config = dict(
    num_hidden_layers=14,
    hidden_size=384,
    num_attention_heads=9,
    num_key_value_heads=9,
    head_dim=64,
    intermediate_size=1536,
    vocab_size=8192,
    hidden_act='squared_relu',
    norm='rmsnorm',
    norm_place='pre',
    norm_eps=1e-05,
    positions='rope',
    rope_theta=10000.0,
    rope_fraction=0.75,
    qk_norm=True,
    attn_scale=0.152,
    bias='none',
    tie_word_embeddings=False,
    parallel_block=False,
    extras=['capped logits'],
    init='trunc',
    init_std_qkv=0.0255,
    init_std_o=0.00484,
    init_std_up=0.0255,
    init_std_down=0.00484,
    optimizer='soap_variant',
    learning_rate=0.00417,
    beta1=0.95,
    beta2=0.99,
    weight_decay=0.093,
    lr_head=0.00669,
    max_grad_norm=1.0,
    warmup_steps=61,
    schedule='wsd',
    decay_fraction=0.747,
    decay_shape='linear',
    final_lr_fraction=0.1,
    batch_tokens=65536,
    max_seq_len=1024,
    doc_mask=False,
    train_tokens=349800000,
    max_steps=5338,
    dataset='wikipedia_en',
)
Each number is 500 + 25 x the weight over its row's rms, rounded and kept within 0 to 999. Layers, rows and columns count from 0. Numbers have three digits each. The size before them is the row's rms in percent of the matrix's.

# k: layer 7 attention key, 576x384, rms 0.146, rows 152-191, columns 0-95
# q: layer 7 attention query, 576x384, rms 0.142, rows 153-191, columns 0-95
# v: layer 7 attention value, 576x384, rms 0.17, rows 128-157, columns 0-95
# o: layer 7 attention output (transposed), 576x384, rms 0.148, rows 128-156, columns 0-95
k152 096:477499513490518495497520503516536517498427496488504541478526499530466461525535531446508452514449519534448482503508476497467534494484512508473519493503457465487521476505484535506504472489513490481476507546547505497555466499507506486530481482488505551534491491458520491486521485511517506479
q153 096:520536488502481507486479478543536481521464472489519480474496505499524485520434503495513480507491471531478521469530517517501494466451523523507487436511551483470502507482488505532515493487527510521511476480481472507508513486439532569495493478490446513500493595473484478479492463487496521523
k153 136:521496474490503483522523520488480509550552513534487476456491523467514496459492520528525532462545480476503506510503552529558446514476489515511499492468519525536474504500473429469500497473497513502526490464478491492516488478542497514509490520501476511460494539478456498533484517500489538537
q154 093:512488499462507488461475508525506465485512535507501509491518528539482484482506516488504531469497437522492502490500574506493473547431496527486510536513511540520448493514519496427478499514523482523531502525469499509495482432516530494475522456496489449471488476485489550544484497476496543506
k154 117:497492489487507484467500497497438522536527518497520449486496520488506496524486503515515521484525482457503510573488529535528452546533508493483530459502505531562469527450501466483504478481499502500484479482499471486478530490450486521492499506488486488471491511517439478506507511493502487496
q155 096:525511521484479499526481506502541472493515465474514512452469527512545530530451515509545464506525497476484485491511536504552508487484529510528494444454483497483555502483507489543496521531536491496477514456512470495530488525448489530495474523500489516534519550489495452487539530505516466519
k155 121:511502481491488464580487529496502487522517421514513500472492503513525528513495473519487536497517500510482485498530485517522462502485489463495472487481533489524474499516487477499489519466495513521538468526480537510486522542527548539483525534508502488452527544510500458536491469505492556496
q156 114:501455516532477516494501486472465532462493490502502502508483498516490461500477462474457509515539532510493519489526480498524512476500465521524511481445486503502504542504519474541501512514493528477535505542506492544509473502525517497457509519518514467469479523478488510481477501520477486435
k156 062:536486486474494508465513511514544510481535509482489511521485489439514527448482478532502484493522484522543515487536483482519503504523490455506525509481518559484513495486493468495466501506467522481528517420463508500472512469490490501485515524492493428437529499535504513511488471517495544523
q157 116:471483517500522467531469511518515496486466503495510532519509493476475509480503486513483477494455523479483445497494523473496472550515515474491527525532468507497525513538517495469467484503489436502458516513530575525492517511519454432515458469508522471527482406534523486481550523513517506525
k157 094:476499536520495499502497487517521472503473498483513515502497495527509483537510519438494501514466519513516495492469456491428555474488497552458499488516454446480499511511520552552497499523505488498465491543572513528493492551474474485526483473504522549552485477517546495475527493474538470455
q158 107:496513526517442527504489503491517468522504485476508517501483514490534472520542525457504496498511480489486482505462493522504519499474507507500469465459539512471524537481500475542492529521536493477492510504499461459497477520496507526483488521478465480542499526474498481551521477473513490519
k158 130:506532469498498490538512519468484526536540464517470469473495520511497512503509501530497530494542489483486502499509529524545479516475512496516518500494510495529466515495485461492485536479492499515511467482460500471522517491497541550509497499497505521462495508505467481513495499483474544501
q159 091:516526513511528471459524471500485453473495458518443487502504486497483509492513490489516487506524524560467535469517527511489488493474495509483504490529479506530498509528469516527525484492505540471525478500491454519509506492499565532494490480541500504502500527451490516465490500486433571486
k159 073:518497467490504548462492490523507511504539539502489499512501494465503502467459472548511485486532480490509525509540515488535505499545488467535530537494534557488499470479500467458496496514484516502508531421437502506487533469511461504495479503499512433464557510516462519485485521507502529530
q160 091:492535502525510489478489502493551522529476480472469500501480473476527547521535505460500437537462574481507519520526450516475465524527538478528494499486480492542499508502481514494473473524453500507481495522527500497522540522506505496519500500521478499496534458487503458482517520535509526439
k160 110:506493466494502554451542472499485499493461548484470512499478489508460483492531503478535450491489502557437490512532493491499579422519495527484525524476522479440537488506511494482505485508491522494474522452470546486522453455489461449510475488488491474455529521493559490468515473512500487486
q161 091:492478497506493509522476498517493483487499493494524545510502513473499472492511493514479505495502500474507463537487471493515527525510502492473488525496535522479490481498507521491492473484515467503513520481519521449480509535493441460498506517474502500526475463537499461499513495496555511526
k161 070:483467529513505479524498497483478474474459477507503510499507507513509518537538529471483523518473522495499490521484458509468520463477541532479476471518499452521474537515506541516544503510520467529478478576550502492518471518467501503521485462531534554550473476482513477501510519468522485493
q162 093:508524480458481503500488511504476467470485480475557513484501505494442522463499506472504491463508480498500479453501551463506471537523497494520518481550509495524503486520478501503509471461483511532482471522490550549511459458520502467509508509508488496507478489502517472491540481505535545480
k162 105:523467491470480488505469496527516464466518490515498525499521533501536448540494471465487501523547481510494541520518494483508543466551489542495441529502546495442498495555502491528512499506464526518491534459461541489488510509510473470510507477479499490469493508527534489467486476512524527485
q163 081:528442511525501493517480471503496513489506505481516506520499498496497412476499506487458527453479505494525492550494467464498524491501470515500500493484545504471500519524527455501501502515515475535500495506558497519464510522493437450482485527476503458461488482511500487484511497506531458511
k163 093:504460516514525497512519508488509497501469500483500515492495516500490530513507530482454527532461518452528506486487461513428488475455527498470485518504499485494471548501528528536498478488519483516543466526565454502497455500455491487497516509517503542557478474521524513517473481485506502497
q164 102:495520461497469498553500501507512463490500493486484532501503492476495520515490504524466470551492533484472485499532468522467437532534493529516520517529486505506545535516529452494478486510416480453455510499474507543489504546524440509494469524498523525465500523486526494471529531477506538486
k164 105:528489490497482556468475466497495500532530547501469483519472482506518499517516496470521493504484484525502522479530508469514530475484495514480548531454461496472469529457503534501503485540481523494520468426506536467494522501461478481504523515495471473453520538515540506508517475528489526495
q165 103:530501458481467523487514485491528521480490554475513520531475491462523501490482530445501462511505501499520478547557433492459506511528488447533455496482512488475524505539475460503489500519539505446476467501518534514505502496530490503519495511480514495480461492521474467472493500522535550480
k165 120:495475474503510541481520472509487466467442479497513508514492479524436458497536519516505463510481553535488534470490475471456521462478541484494494537495507521468490498474488471528525508512492501495462459503497512489532472467537536459478483483491508513510499514479565515475508490511525505496
q166 098:453534438509509480438494487524460499535468489508519509489574508455470556489489510507516485518494523504480514487500514512500485508495566501520502494480498539496460480555465511507516510514477558503493507476454516496490498525482464512516471509507454522507503520507510522459487530532462547499
k166 109:508510483497462531493498538463488493467503553535463502508524539490539514480484533478550467490506449552499489523475504503575537511502510508527535491509499515537524522520505493503514532488489465511437479540479524438532477468533471479508493523521502467475535524445498499531466529517527517512
q167 109:508486484470498513528504496498521493446481494494479499506468494492497478512513540501473442453519515500484507572521456501467513536526483542496515482485504507505509505459510514490559467476452501459477458480528464505493503498480528509509477532479528518528484517481538493504504541481521501460
k167 110:513482453451512533489500497465457512521484442512509515463500471481502498491500498466507477561464536471495534471517491473488505495505513498477509523485500488460505512521477501512509444479518514486519518482501521494515524483461512483502491504501471463460499508488504510492508511498502511498
q168 106:482473524589514516539498493519556502491462507473499518483478496519511523533525496504490501529503518482533521527507424503500522504501520519482490529519483463480494521452492520522491476485506503500490492542538522522504505480481491489494492491504504515512518536496507502446541520483527513448
k168 106:514478478488474482476500493499458531515493506473511457533487454478540494460481497491522522480434506466494479514518465488493480482493479486501459475462481464526509479514524507483477489497534517538551517510514515499473463494481498530497496489459489512498480513542482467517526512474456469510
q169 087:482453478485493523530500538496552540465495570472500537507494515478500516517486503513463540528493464530536498507517496488515489488485473488523507507509500488485529500495516445450475518498510473490494487550481513564501457478498499468453528464490546502492501541503494500508526518511516542516
k169 107:509490545491474459480503499524470559521535489492530469497519506506512480498516501517490485458503499466532508475483537479478458562480479492504473451449506512511467519473500495485447501498496544549551493467559489504452526507494505506547475478484489507514468521512475489518505465503486480476
q170 092:481483530516488509512545536514517492512483430527460517472474499495529489535496481521508486497473579515496535486501509502512530490516549523510528481527525471507514572478498498516522490525443485501498503449533467508525512554472483559485463507515484511500508522484546476493536520474454433512
k170 099:492499516525497508467548479524539513526527533495487523514475498460508537490463510479511490521492500449541464477537512524560512468483452519503514522511479491460521487543509509506506491553510524532547547459503482513459462526501442494498484492504541476527506521499518532500489515510498526494
q171 114:479524491508532474494464519491522475493524487518535448514558493511471491475490487533517475513494487510509498422484530475531465492465502461492496526556492491490505478484508540478491501454459502539505528497462488505474550473500513494522542472496505522517515466523500505505492464491489483530
k171 109:519470530516523512495478460531533465504503504511468522486516525489490469496468462517517525471540492473514496506468484528503496536549484545472523512539508525513486519507535524480512520536467488461560509470508497487464509554491462480521515459477504519517491457520493531498516508501545495530
q172 116:527515484494516490473491487521505495492525541541519474488528475508444486444511517511511527450563440520502506497460510485527475512519486479474520556524531531537455436517464505455541507473486494496517475498423490540477469475486505482525508500499477522490457510535501553493442501476504476480
k172 112:530500476471481459501489508455513516482489493534542537518510469470530490519480505510476452520494509495540520494473474501510503508547548510485534513522514554498510548503412529488490472524513472453455508523534473478522545491520526486474477469556519479512471485499469501510503522508504523524
q173 092:505486508561542525503471477510525520527493518492541508498487513490484469499525527498466505427503441485521468513493509494541510487483503529510508483508546517477472506534495473491463559507539499537519517490507502482463478521460484480494452509452447473524468479542508465521485459506507474527
k173 102:533485531517520499532493544508522508496517481486520458536511536492505475528500521454459527519464505475533484491471488526461488499496543488486482486535491510505486500518483491502482522479497473541495470509484489482474510522478520524481542487512524524540469439520478491469480508458506524467
q174 094:534530512507525466472513451454508507466479491472541500505557474487514459517538514463479443513498512474508518489469454540507509503499468465479496531500517503475499498504497530541560506510534544473489463517527489517488532469511518507524465504511482487496525490502507506526482485498499525486
k174 105:541490443488501561466529481527481528499487483519471483475504511499458497438538540493556513493517487533458484468476506525487530461480525544502512480530500505472468470505476504504519532491484487510490506494511515441525472434502508465497468495423503531449491518482508480504487496496493506495
q175 095:506517479531517503505522499483537536494495515515510517555561519522529484515522527483473525528502439500510507493505533532564514486454499463478471464434531538487507491548532461443471530516514484500529544513486499487441487508507503457478496496455472472519459470523473497529483518526497477519
k175 099:491439495503504471502464549515533518512509479493539471483485519506474493506513480507472495458526516511505506479476480489463470491494491451510464456533529531495512496482484480531478518502525489526494485495500453516498514481517518516559502466504532511492509478477516461525488495488511538480
q176 106:512518521505482491518478540492501510567568509506473505537509503536510478502511528451507518484529471456497493518482487530507499461532503443487448529442498511556496478516535500453480462503511501483540496517476477439518543512478513466497532507502482502475475466516495524543488483499527466502
k176 106:471482496500535470492489508473500490476455476497530505504520489545493487493512474514499469529463522569494532526512487461467555529509496497478545477513552477505521491486487489507516489494517507476449495531518477508544485500464525542530493487479505516459509457492493500482481541515489453500
q177 109:526485466526472467465485545498518489550554495495522460489532477521492492515497508504543478489521505484497533506497460494505498485525497486498500513496463506509462517550528470532480487522494548468525509531489466480535514489478502524488515533492503524518502534551483504436498510546523495507
k177 110:494479503509567501496498481481513461512434486497479555522523500459483466500513491489505473545463493542494539448463493522474534532488536512543492513467523520521534543505487509504485494496477520491462515485511492513512494547563516528483506534470480520490501485491519479518495488548510456493
q178 105:515533464467465513496462491493521516466506480473506479502503518473505489484451515476495501487495485484516499530521550476516492499487492513533468463464467510497531501503513504419468481494505469520522498522493524490467483469544474523503526484518501477490478500494470489516525522500538512506
k178 110:511456505471484483519441492498487453485494454510498517438489492538510509508495458576503521474558530491486510537499511457465430513523489480510442478492549502523491490491527458548503505469491461507538468494490492530513532495503496489530495509473438503442511507533548494531482465494499501496
q179 091:510469482530508532473556472494493534499500532465524542490506482520509516483478506525478500477474496493537467531492481501506561506511496512492507538497500506473500533479489467499495531502490482491471515501535516534501489506536451469522499508482535515490502511568486500488466511494507479477
k179 094:521518505533495473526510483535494494502500507449505509473485466519490511469503519510514499524473529472517490488492473460462462494458491466514515505544443530519535489502503536510493525511498474470522456537572531495509501519487549507445509527465499523544493467520516488485519472497494495496
q180 102:505483519558479485512476524492436484492539498546525465526496504539481445492497478461518558496499498485498497468457483461516497495472489468492461505485500454541475461491541500513494503465507485481518523501509489504483484493534485456455523516537502483485489455500483538476516489470506434494
k180 107:455481534537502466541514488513537483484470510482509522516458516470484478520475486583455513532517539490522503477518500500466504489532530492514447503521571511507526505482518518533489503517501483519504497497509451508467505515480495492515495488489505479505510530529544495515471498501511489506
q181 098:500508488475489476504520519527467476521521455463485504434473481526470450455485464497511492436473562521474540490494489491483482477493502536529540492530474508522496510486486526521536473486510504478506451517524442484555503527485510554465490480496490492475497550492502504470490517458509546538
k181 111:520509487504559503501524486477451527559499501497490511493523518490515496493508518520579515563508468468494500505487529505527485499461482507512502517481531495562476536499508531463478486476487533513537515488530544493454498528463489513503510523495469527463528523520468505497502506516481473501
q182 106:515519472495503491515488516516447521515509565496538503454475497492488489459474495480498508425508485503504460503507491463525494516533474472536505518505473481516500488498472515464485485469563496492494483499508555551550481465488461498516480504540498504485475496516529481453492500483501527517
k182 114:515544515490460520494525490517505484476499485493521528513474525487514481503473519523493505535483539487510536503470512481477487493498560502496538511505553548519493475497519480513498498521528476491461476537507473502503539531487560498483503507502480500491483546530496527436539500493507480483
q183 099:460447438499493482478497458509466511551472520505508514507516534492458510460454466499483530478495533490510486504520521480504487491514522526503499502508503543475483495552509495476480509530508481539513541493490517526501459500510454480511485508537506492478455517523505490445477527516467515513
k183 104:492539558518505481504442504485512481456533536493463511515506515498554542514484506445498518505503468501519512518461491478519489514482513492514486513487496532551508561511513538492510503488516465504487442553520498499471459541497496511475551531533509523545490495512500501505480519495531496507
q184 094:510570495482515462492485499489473442549513445488521469464523496521504496505513492509543492480510474488462514450465548527522459456501514506481505483512474502510504478516521522510483475464491547508521498510475481474509519488478523474490505501510474507502511485487504504510510471497498484508
k184 109:504487488504535496499426520498533507497549521505466503491515547517545496493499474481503541494567455520477497517518539533528494488527469528506506512499520485503485487510520493486517526509513511526518505500463506522490504507492449540522536518511494504453520461484493490503461494511472494488
q185 098:519510545530463500481500498463505523522523484506524472492526510492524503486430540504541520496510485507532491448492539439518516504484496494529503506513438491564495500501488516461491492487489519499476503515510529542521512473508481478512492520512483523478516506511487524441482520492520433445
k185 109:492482491480502472537496511490513466533493476499525538475515512503509518493487468549468479511509480499531511472483475514491474530503493532498496507527500483499528501508492491540465536483524494486518478528527476514494527536547503506445506504479504505492517497534499522518482507516539486556
q186 087:493472526519454509518471509456495483506507520466517499493507513518493464487540465488516527489530442499516473495488494486502492473523451466487466548476496508487529512539543456488443491518523472487486544530501491525526491442475445439491540511497510477464491444510506520515522481518518445510
k186 102:489518504502536434516502474487522492506477539482498554517464525491476481501480507461470546518502467480512524503500470539442555483525556521445523523489510516479499536483492493514509502541504526481490500506514466531511487518490498528473453481476529514521450488502530514514496454502501484491
q187 080:499531505482508508495524501543465483516468453505488510479459487482502509535486511516515454481481546508477497499513527509505503499504518498517537456512504480495530504472489517549526476486477512457486475460511479479486497545493502579482460524524521515522509527465496457474509498493485510499
k187 101:504500514519484543540525493507512491496517501538473496506486491524523508507517491483488493528527529508481504515531517509536499472487454515523495526501491482491486484546479506479518520515491513551528487468421556485476498503525468501509521501533484483491552538503502535492501510497453532526
q188 107:542525554509453465526534483499506484489519457507503517536460491516512405515495489493487511486493527511504504525461481504511501554486489498463529489477507516495538509497504503559522448506477506478506507506528480538516485525509495467469475515545519486501510507475487492500510491507489490506
k188 108:490461529484533497471508517516536526560525493496524493545495483485496528530553506486433517539514525485500483432514494508495504475511468529514514515497505480475465520510489528468488481527521511535537507460503475511484509507509483522497492481529554499513537483519510505538517508516500530549
q189 098:483514516432466475520514480469443476486503497503531536506511485503490495471475501504479542490499474574507480465477503517510502512464504499481487459487454471491473459497455491492519495476546530512468477501490549547530495486528510448495519485484500496462469495464476504464497506496517476478
k189 109:526488530520470455526499524519495555495535516515524475496529538495507504487529519491455514474527494447513492535527528515504476508526501450510502496499503536519493485499506500499465505497488503505526537537504506522489515499451478508490477493532503449476525548464476506512555502506474508493
q190 110:493480458466493490487515500504422508508500508551460464493506501477449477486512484515517542495519510507476506492489509505471482523535484498477539541536524504502486461526524500480541472494438515496502502476438482496468488521519516502497483501529523519486503500505528529483466477500438511517
k190 097:480494552509489527472480503525581498450531541519503513526515471469534510516494509486460475518501474501548534510532500485522528531541510513505509479525489556468505495488482550503520489531498477487485484481515447503481500497492468509497523511527489426536500487500489554488471529524526490512
q191 094:496464503532476494524496498496535533524467516466466528481468499457531455526490495492435513490475508497534461554497457498472523522509506496513522512503516509497546515519508464479490500562510457506506518528520479508506491538522470503495478496523509482475491520515496492495485525523491537537
k191 101:505516530510509487473529507510519558516500514478536467534491480511491542506518518528495467507456499480524490470477516478475487495472488500511482497506483482511515525489513537450452494502516498551543426489567498482460487500487498499500518456463505544548522490562534514454494484508527506509
v128 087:502503512474534496477486515493441496496463493495523465525463510488489515451514472483490483503478477459489524468523554484512519522516496524513515487518461537504506509500527521489486505505459535511534538492507500458528452503433527468501475496518520488522504481513513478504494536454473453462
o128 086:538516495526527505540515514483469537516556504523518520485546506510485549496480511516454489520535514513510466500528478513525514497491493478520471516493562504482478466500496508502476520497547505522508478508509537521466501473527487511494541487484493491515460508515455524526482510537534507496
v129 078:547550486492521479505522518518538520482467498497512514504510513465496492474524482484493516517459429471492496477452528449489474471484473492485517505518477517518498494474485543456533506506515523505527475488495509502479512489510503502532492539498508449510488489495509495458465493509508494515
o129 078:492494534503480529474542542482492503543533493496575498533480497520501518535496506498473480535484536494473474496525478467497483491541505525511502505514513536486484494529563509531487496510490499486511481515498430502514501504496486482469520486509460510531515482469496492526495500493516479476
v130 083:454535473496480528512499506489455520505490459513490537516512461474504474525470513502501485533524496492512509467490519463530520504513476532542538517533483536494508501469536542510513509483516451550492503506435497490506506480491522504537467507502516467519492486523483475512524552498515501509
o130 085:521519502516481491508491463498493497471480492486512515480507575472475518431477462499474515560475505509504499546520499493509471439488502488509504495526513488476485513512474440476499483488496540484536443502507523524507490464530440502521471525501498516477506498481516525484531468480539534485
v131 081:490477491523540465486512491452489488512516509519475511448492544505487503517480494514477537465473494545481516532533521484492428478496502471506492503481511453513473468530484502501513462449481492560514509500509471512569507504454520521506494516479502511474533521504513526508497481493489506534
o131 083:491510493505494486499495498499504475507501504502489496484528454489483490531468496491547516517498534481533438488486464501472522530530460492477495530491557526496503522423576506514520516519493519487493520501508506482422505486518509523476500475482471520480481479509534485508480502478493520492
v132 074:532521466482492473496540495513466523479545465497486513475496503528545487556482462501521542506516443471535519507489502461472511484503509525498493491484537482578558503500510520491512542492493472486472475493455495482479487464505473495527512522516460520505532483515482485524473512538513551492
o132 080:469506526484476491546498487464518510531477518483494567490458505461548512504508446465519495489483523489495511491516465522473520563487509516504497483483484470495465516481458525506513458517500507475478509509527464492523501503497502547500484448520471493504511532477484465502497508450532491495
v133 080:461492519513502498543508531530521514498522505431528494494482492524525525518457473496493497479523469498557491503486512504511524485505517526492467506566483524470533464493506501490481521496475498476483508480483516494472498528526499480523517485484501490530469497509498475476472502512517508450
o133 080:526482474511495511539531482484513501514496479518479488463490515501527501499495490487476499498466539510477503510511487506474486481444514542532569504456495473500473510475476451544566488472506531497534460496510481490571496455486504526547450484526499546467577542476540444470466519420482506504
v134 099:521534541515491503462471448495544449530447513502471504514531476489503542476520548517489473514496554523496526508535490524462494505514465513478508446500546493477528469506501466476469458529509515434526520495502503508519505503548493535463489475438535484527471520494487482453543512501491495480
o134 091:501451480539516530472468520552476486487497484476456506515472534520452490533499490506480462507450508490513499483504518522546538510491494474508487529559510515495482562522520493494482521537480538543492516524460475520496481525478531491468509488540469484460521470487484500481491500507494516531
v135 081:487503507458492488510488481508474513482531486480503476503533522532503501527511495445505468539507477467533516519458508511503519480481476506520500520529513464513506511476522514494490532535493463476507507502521505482495530448501522514501548519504463517491502502474435509510478505516455539475
o135 085:482469526542470505524475463488533508503492513479487522497438518507521504515514485470501475552450536500527502528501439488519553528511519468501494495476478473494548558540470478512514492545518516486481524512531521508522478517474500496482494513523521468527502549469480457478511536511543507475
v136 075:504533494450518526502517533526494499494518491491527470509525492544487509496516520531473459462454547488471457506516524537508479502476468517495505520498440466565528518500504460420505525511531529485518450464512514509505551481470514495530472513471521476499479502473466478484499492489473517511
o136 088:477466514509493500497497550488532486523520490480484487520500516539514483544492511484532511518507457470505525472480522470513545491479561546518488496519498467460525539600552454541473529542530507495528550533498484517527458471547488475500529493506501469499514548496492507508502487510497472504
v137 092:500481513487475517493496497489540466469484508485467488493531482481482485484507518511470469457515543531504454496518462514497473512544520520482479494479483524489505513497470449494502502520492501441501491529525489537482499507514499522452437433482508491500494558500550502486573467480518502502
o137 088:492507454474475541495502513541527470538516507496500486515483515564488489544547519479534467496489484493481559465464588506477516502483524499505506490489467492530527518536508488531496507501523475502512476478483501495558491498525522510508572490507500521494511503464535499482503496492501529527
v138 077:522478449522505504525514520511539521498540544519547505514490502516503470489504545516529520485503481486477503505492489516526471500521531453475491534470495477497474484500493480509480520474510513479484476514483517534452515487526484468508501528515493480495519500524530495489487485525521479512
o138 086:517562518438490490465528524482499495511513509512534461532506494484483509493493495529501536466518476516479475498514534498445470481493497556477526501477480509487484443498504515471508532460496469514511524464478463467491530501524497497501497491473506508497483481523495516528504467517485456523
v139 080:495466454477472530464513492466465491507493518509521482514503483517486486487502464514547523520488489474500470494503493455529543523478551468512467518450479512491471532512504478524516541483512525538490475507494491479519501484481493482511528499526493524509513522502512536493509480477498496527
o139 087:502547519462541458536463512519521492520516516487523492496540437480497497473507560522524544484530442499491507453480546523487438494504435516469496510493492503539485431494490547464511513455512499500529488480484470499457553508472502522485548524477526497511502494512496514553506515483501485501
v140 077:519505522516510468517485472509497480536479575484507466470500497496508437471514521515479487487470530503470519532564497517465469485473480468508520482476518502504481515519520503487480484473501509522519517447496534497515487487508524528425477499444511478452486518479489509509503493459501472514
o140 079:487467514535530513476523541546524505488512448466504514525523462479455496527499504528507511558465515523528498496508550463532500525514505522488461498552498496448482510499543490515473501569458551526543476525492495542493512496520527488531499455540506511495498513485486541515504492519470534482
v141 079:502480491495553453538543472504524490494536511511499485518512495494528489488530468476501499514492476478493497545455535477484508513500524453486509558478523463467481497498501470478511522497519513549511486500502518533489519508545488490533484531511474466467470473499494529490476500548476513520
o141 080:446433485443489488513541505513489514490526509455535461515482493509491515504517459468516504529463477527479482497523448474518489480508470498528542461496492471492547509533503521476482489493476482503445535512490542510490482516505487463498516525497518482539512484522506470497488521494510476484
v142 071:511518497501503513499474549487516518500486535508486493475497527492445495446497497486501529506526492494463530499511508483550534558494514446513528553509512569455442494469477503506489472478501520502518504470508520513488515480499528539476499493480496484487443513525483513481514509502476439504
o142 083:492536511494480477468485518504474537532507494489535457553524484513484509485500535522484536493480467509503470505504531476510450466515473512501503516501493518510495457493517494452472522470484519498506499494486490500507528481484481482505524494501502499480510440507507544563513463511519502496
v143 086:451475524471519498536498502520440493501501485475518486522478517515504473511508433518500501515502478489515486520511561500513530514489537520535497501514477512466520513495530509492491520534516481506471510484507514478550499534466538450506504516545485518532493489499477507537464532501486523453
o143 086:520446486519523499583482501460521507467524469517499547434516512502532518491494511483504491524508570499543485515490489512518496465507472458520519539472510462478528486448473497521545486511520523499498487475530554490495468481524500485551506497501522498510516568485511488500469537478498498494
v144 083:503492461502503525483511514519513483466510491468485514477493501477510506499495475512519503476483473494483453438495466440493489490529552504483446461524462510527501482507461514524541507494487516472520488509489468505506494506472469478506501475505487516509516562495547486467542502487542509483
o144 089:509550502465481529498506508471501490556509510531494484509523488543505487538511539508509481474533498501472520492477516536457475508479491549478524490494491505521494487508505510545544494477503500495511444519491442448508480490489546557508500475488494526502503526475524480499484475454483521524
v145 083:513489491552524516496476502499517508510485531503502511494483519443483489465463528489483545481547476514505502489508478469495508495544513484501511500485519562464462483514499488528526488470494487508491518530496483527489463532507496512489487505511537506497519510555536503494530470475549472544
o145 083:510547485450506491503513511510473510497502504519514460511525471499498525472505512537504504483524495520480494513490504504534478492512454482467526505506511525516489439438497538433465508432476505507529484475464479476491538500505515484507506522482484528500496432482509521551495507515496504487
v146 091:491483496486544455487498490512552458512541535482522481478494482455489463498481558475528495462507504526466506508487499536457510469533547450458468523478509494486527474534463485483473497480517486478515517531542530526457503496549489520478471520469474492449516494488479494505453479502492501496
o146 091:491518508469498516449584535537460493515557522506491438539495524535505505520470476536522503471488488522477512490511495460519527545462447539494549477496500478508460514500499498480522515450480504509512564493469455500509489488499497493506452484520512497493541530510529482491504499516482467492
v147 082:501526473515501492488484531479491537489496512521503535477473507432510464492495483487523518514525483498469476459508490464520501498505525499525513511488448531442473517498496530544543501467505494544522503504485492507519445502480481490522463513518520505503525493542507512494519511484529495513
o147 091:512535484477515505483517506519453516517525496500526484481522494504478514468479521520472529489534474513498483513493524499496451486526450503457506506499507513513472438460497507471511497412495521473522456487510490476461516477489506505543497492458507528498508495509529521545506473471477506507
v148 071:510497497487502541518516506547525499477522494445518510508504500546496465522515509513544499486489505488507504499472472529478529451494498511482463502554517529520534495475501513501469494527516507443443504445521526500437520503504544484489538495511483474495517485499502472485463518477510498467
o148 073:510512515513472514519472527428531512507482448499498507533542482543549511495521522494504507494513506515534490467499544534487504502507527497516541488494488472487470528532470475525568535526516505510542515538491451471553509501489483477474490477524499507527519563503463511516477456507505464513
v149 089:485491501518493478457497453482531445508506528489462518445475511457506488513467493474485486490543514537464503509528459498452490481516526474508477474483515555448501520521511481530505482475489502483507523501495473514523487512512533540458500464462486525473505557503496518493522480502499516550
o149 079:506507489522512522445472496572506486506498515510456508505509470528481499523514524521532479494474525507558484504480500506509483543495431470439501502510520496520501527469507491495536481512482573500515479500473516504477492503464537518497503502504525529466535500487531500500503543463484534498
v150 078:526510522534484498531495463510477529518528507466507489546519469514533502469544476491490483530527494503501462495529537486488523549469473533513495453485494490501549487493517470517536552510525485521487517525459517502573495493492515504551488566509550498534487505520450488493484479500511520499
o150 078:523461496480557495544481537512539484497512487496480537452470521496510491511477485469473526465494494461514516507467465524546526497492499461495509506483483472482478517492484519460478466523502511499532474519531499510456432495512493461526498500478513498511541505465510455526488544455483522458
v151 081:431483508513553499524513505510530496503502505534545497488501541511461513494492481485475513467497461566507538506515503525502466515510432509496533547510513483504499488512499500512536493495482518509468499488509544530521523523506515504526494520497524488475512469509494498522491508491510500542
o151 085:540516483499490480500458483514479545464539498523477525483490520489525488497459483502509504451492558480534461553489466475521533480538516451508502517435528500474488515445497526462476500491498469484491554462509496474470507523503475462527502544490487515506496462519514460483499493499505483483
v152 088:468498467485472527499533528493512498471501499482529474452506507552490522524511466513483470504461481498490471501451512525523466513476500474506494521512475441547510505453481525478545556474537514524504451496498512496466538480496502476556509551523482483490487504461499506488498519533467500526
o152 079:480477517463471500510503446495501504517536500502490536518474521497521503503516503460514524487488529460500500507498462442477548509506537531520487486457486488475523545568530491516478496523530487466480508528501494522499498504518487501476492485503512476505496491492500482468496500471536501514
v153 074:520480515461531483481498484482502480522437542508513524545514529522482525478540560485516509522463491503498500525486502477497498508508424482505492539524509465494511514496516490493483518537501559507505499521519507489523530502479512528464506489501493476523484505506539482458530487501503476561
o153 080:533526514507516490470459491524492517508515492530533452545528505525430522512494510538495503509505466513528499492494524521535459491487508485514482511518527531518489478511521532457490525500494499531528514488454492504463519511462475477490554559509520467489481474509467518540512488546502490501
v154 082:521489511518490512491486499506471481506446497489439547465478501438482467498448483512460507513534495511494506466525477495518513488507540515493540471474499545483491498531519481507516488466480489545523500532471455544505466497462503497504465512468530528504479503488497509514528489471514490506
o154 083:486518453515552487504492514462516517510500487515501477484534479519492481489497522490520485472496515484463514522487497486502475499498477511498519522525503527507513480434485479514481485473470477469518463475529520491527488466557512538496491502484492534501482476490563536502475523476492523474
v155 089:478509506516485499481485510479556473534545532507484425483517485488516499483483516540491527513537513521519487518494479553511515507455523500519485486449458530476461521506458503481459446436541466514512510503526497483491503493528486504449479491501467548498481482517491564527517446500463437499
o155 089:453477510485505499522533520497466488497478466464513499481491489497515490472521493483518506423496513510479517487508564451548525522507478507489524496485485496475529501435542494487468539471471498493474536490495508532507541478495517462527473512510510480497491474477514501520482508544513523499
v156 090:477520491460469530455531490523470501518516484482519498542510508517488485494493469479559486525500471462535525499484490501497555471493497506486487503526507521523517514500461497579489496502448466483470523474482484452509504469478519487473553482501486494492501505518481496522502492471497497488
o156 094:517529506544481486500458469449525535479502500478491499503513480502527513498490551542485482536511537546530503489470507510530496492497487479539499488526514494483498460511446489505524506509540525530567498529456490508525513505448501521470476501505505487501507528482488528515531495524522533501
v157 086:513483501507496508489482501490454523490471442508503556527498477497546510467519526533492512547534497517493484523422518483525556508491492493521520498474477481465536485482538494504493482516524502509523482509466528473507483536487481470518506536481458513559497466506490502477524502550512503483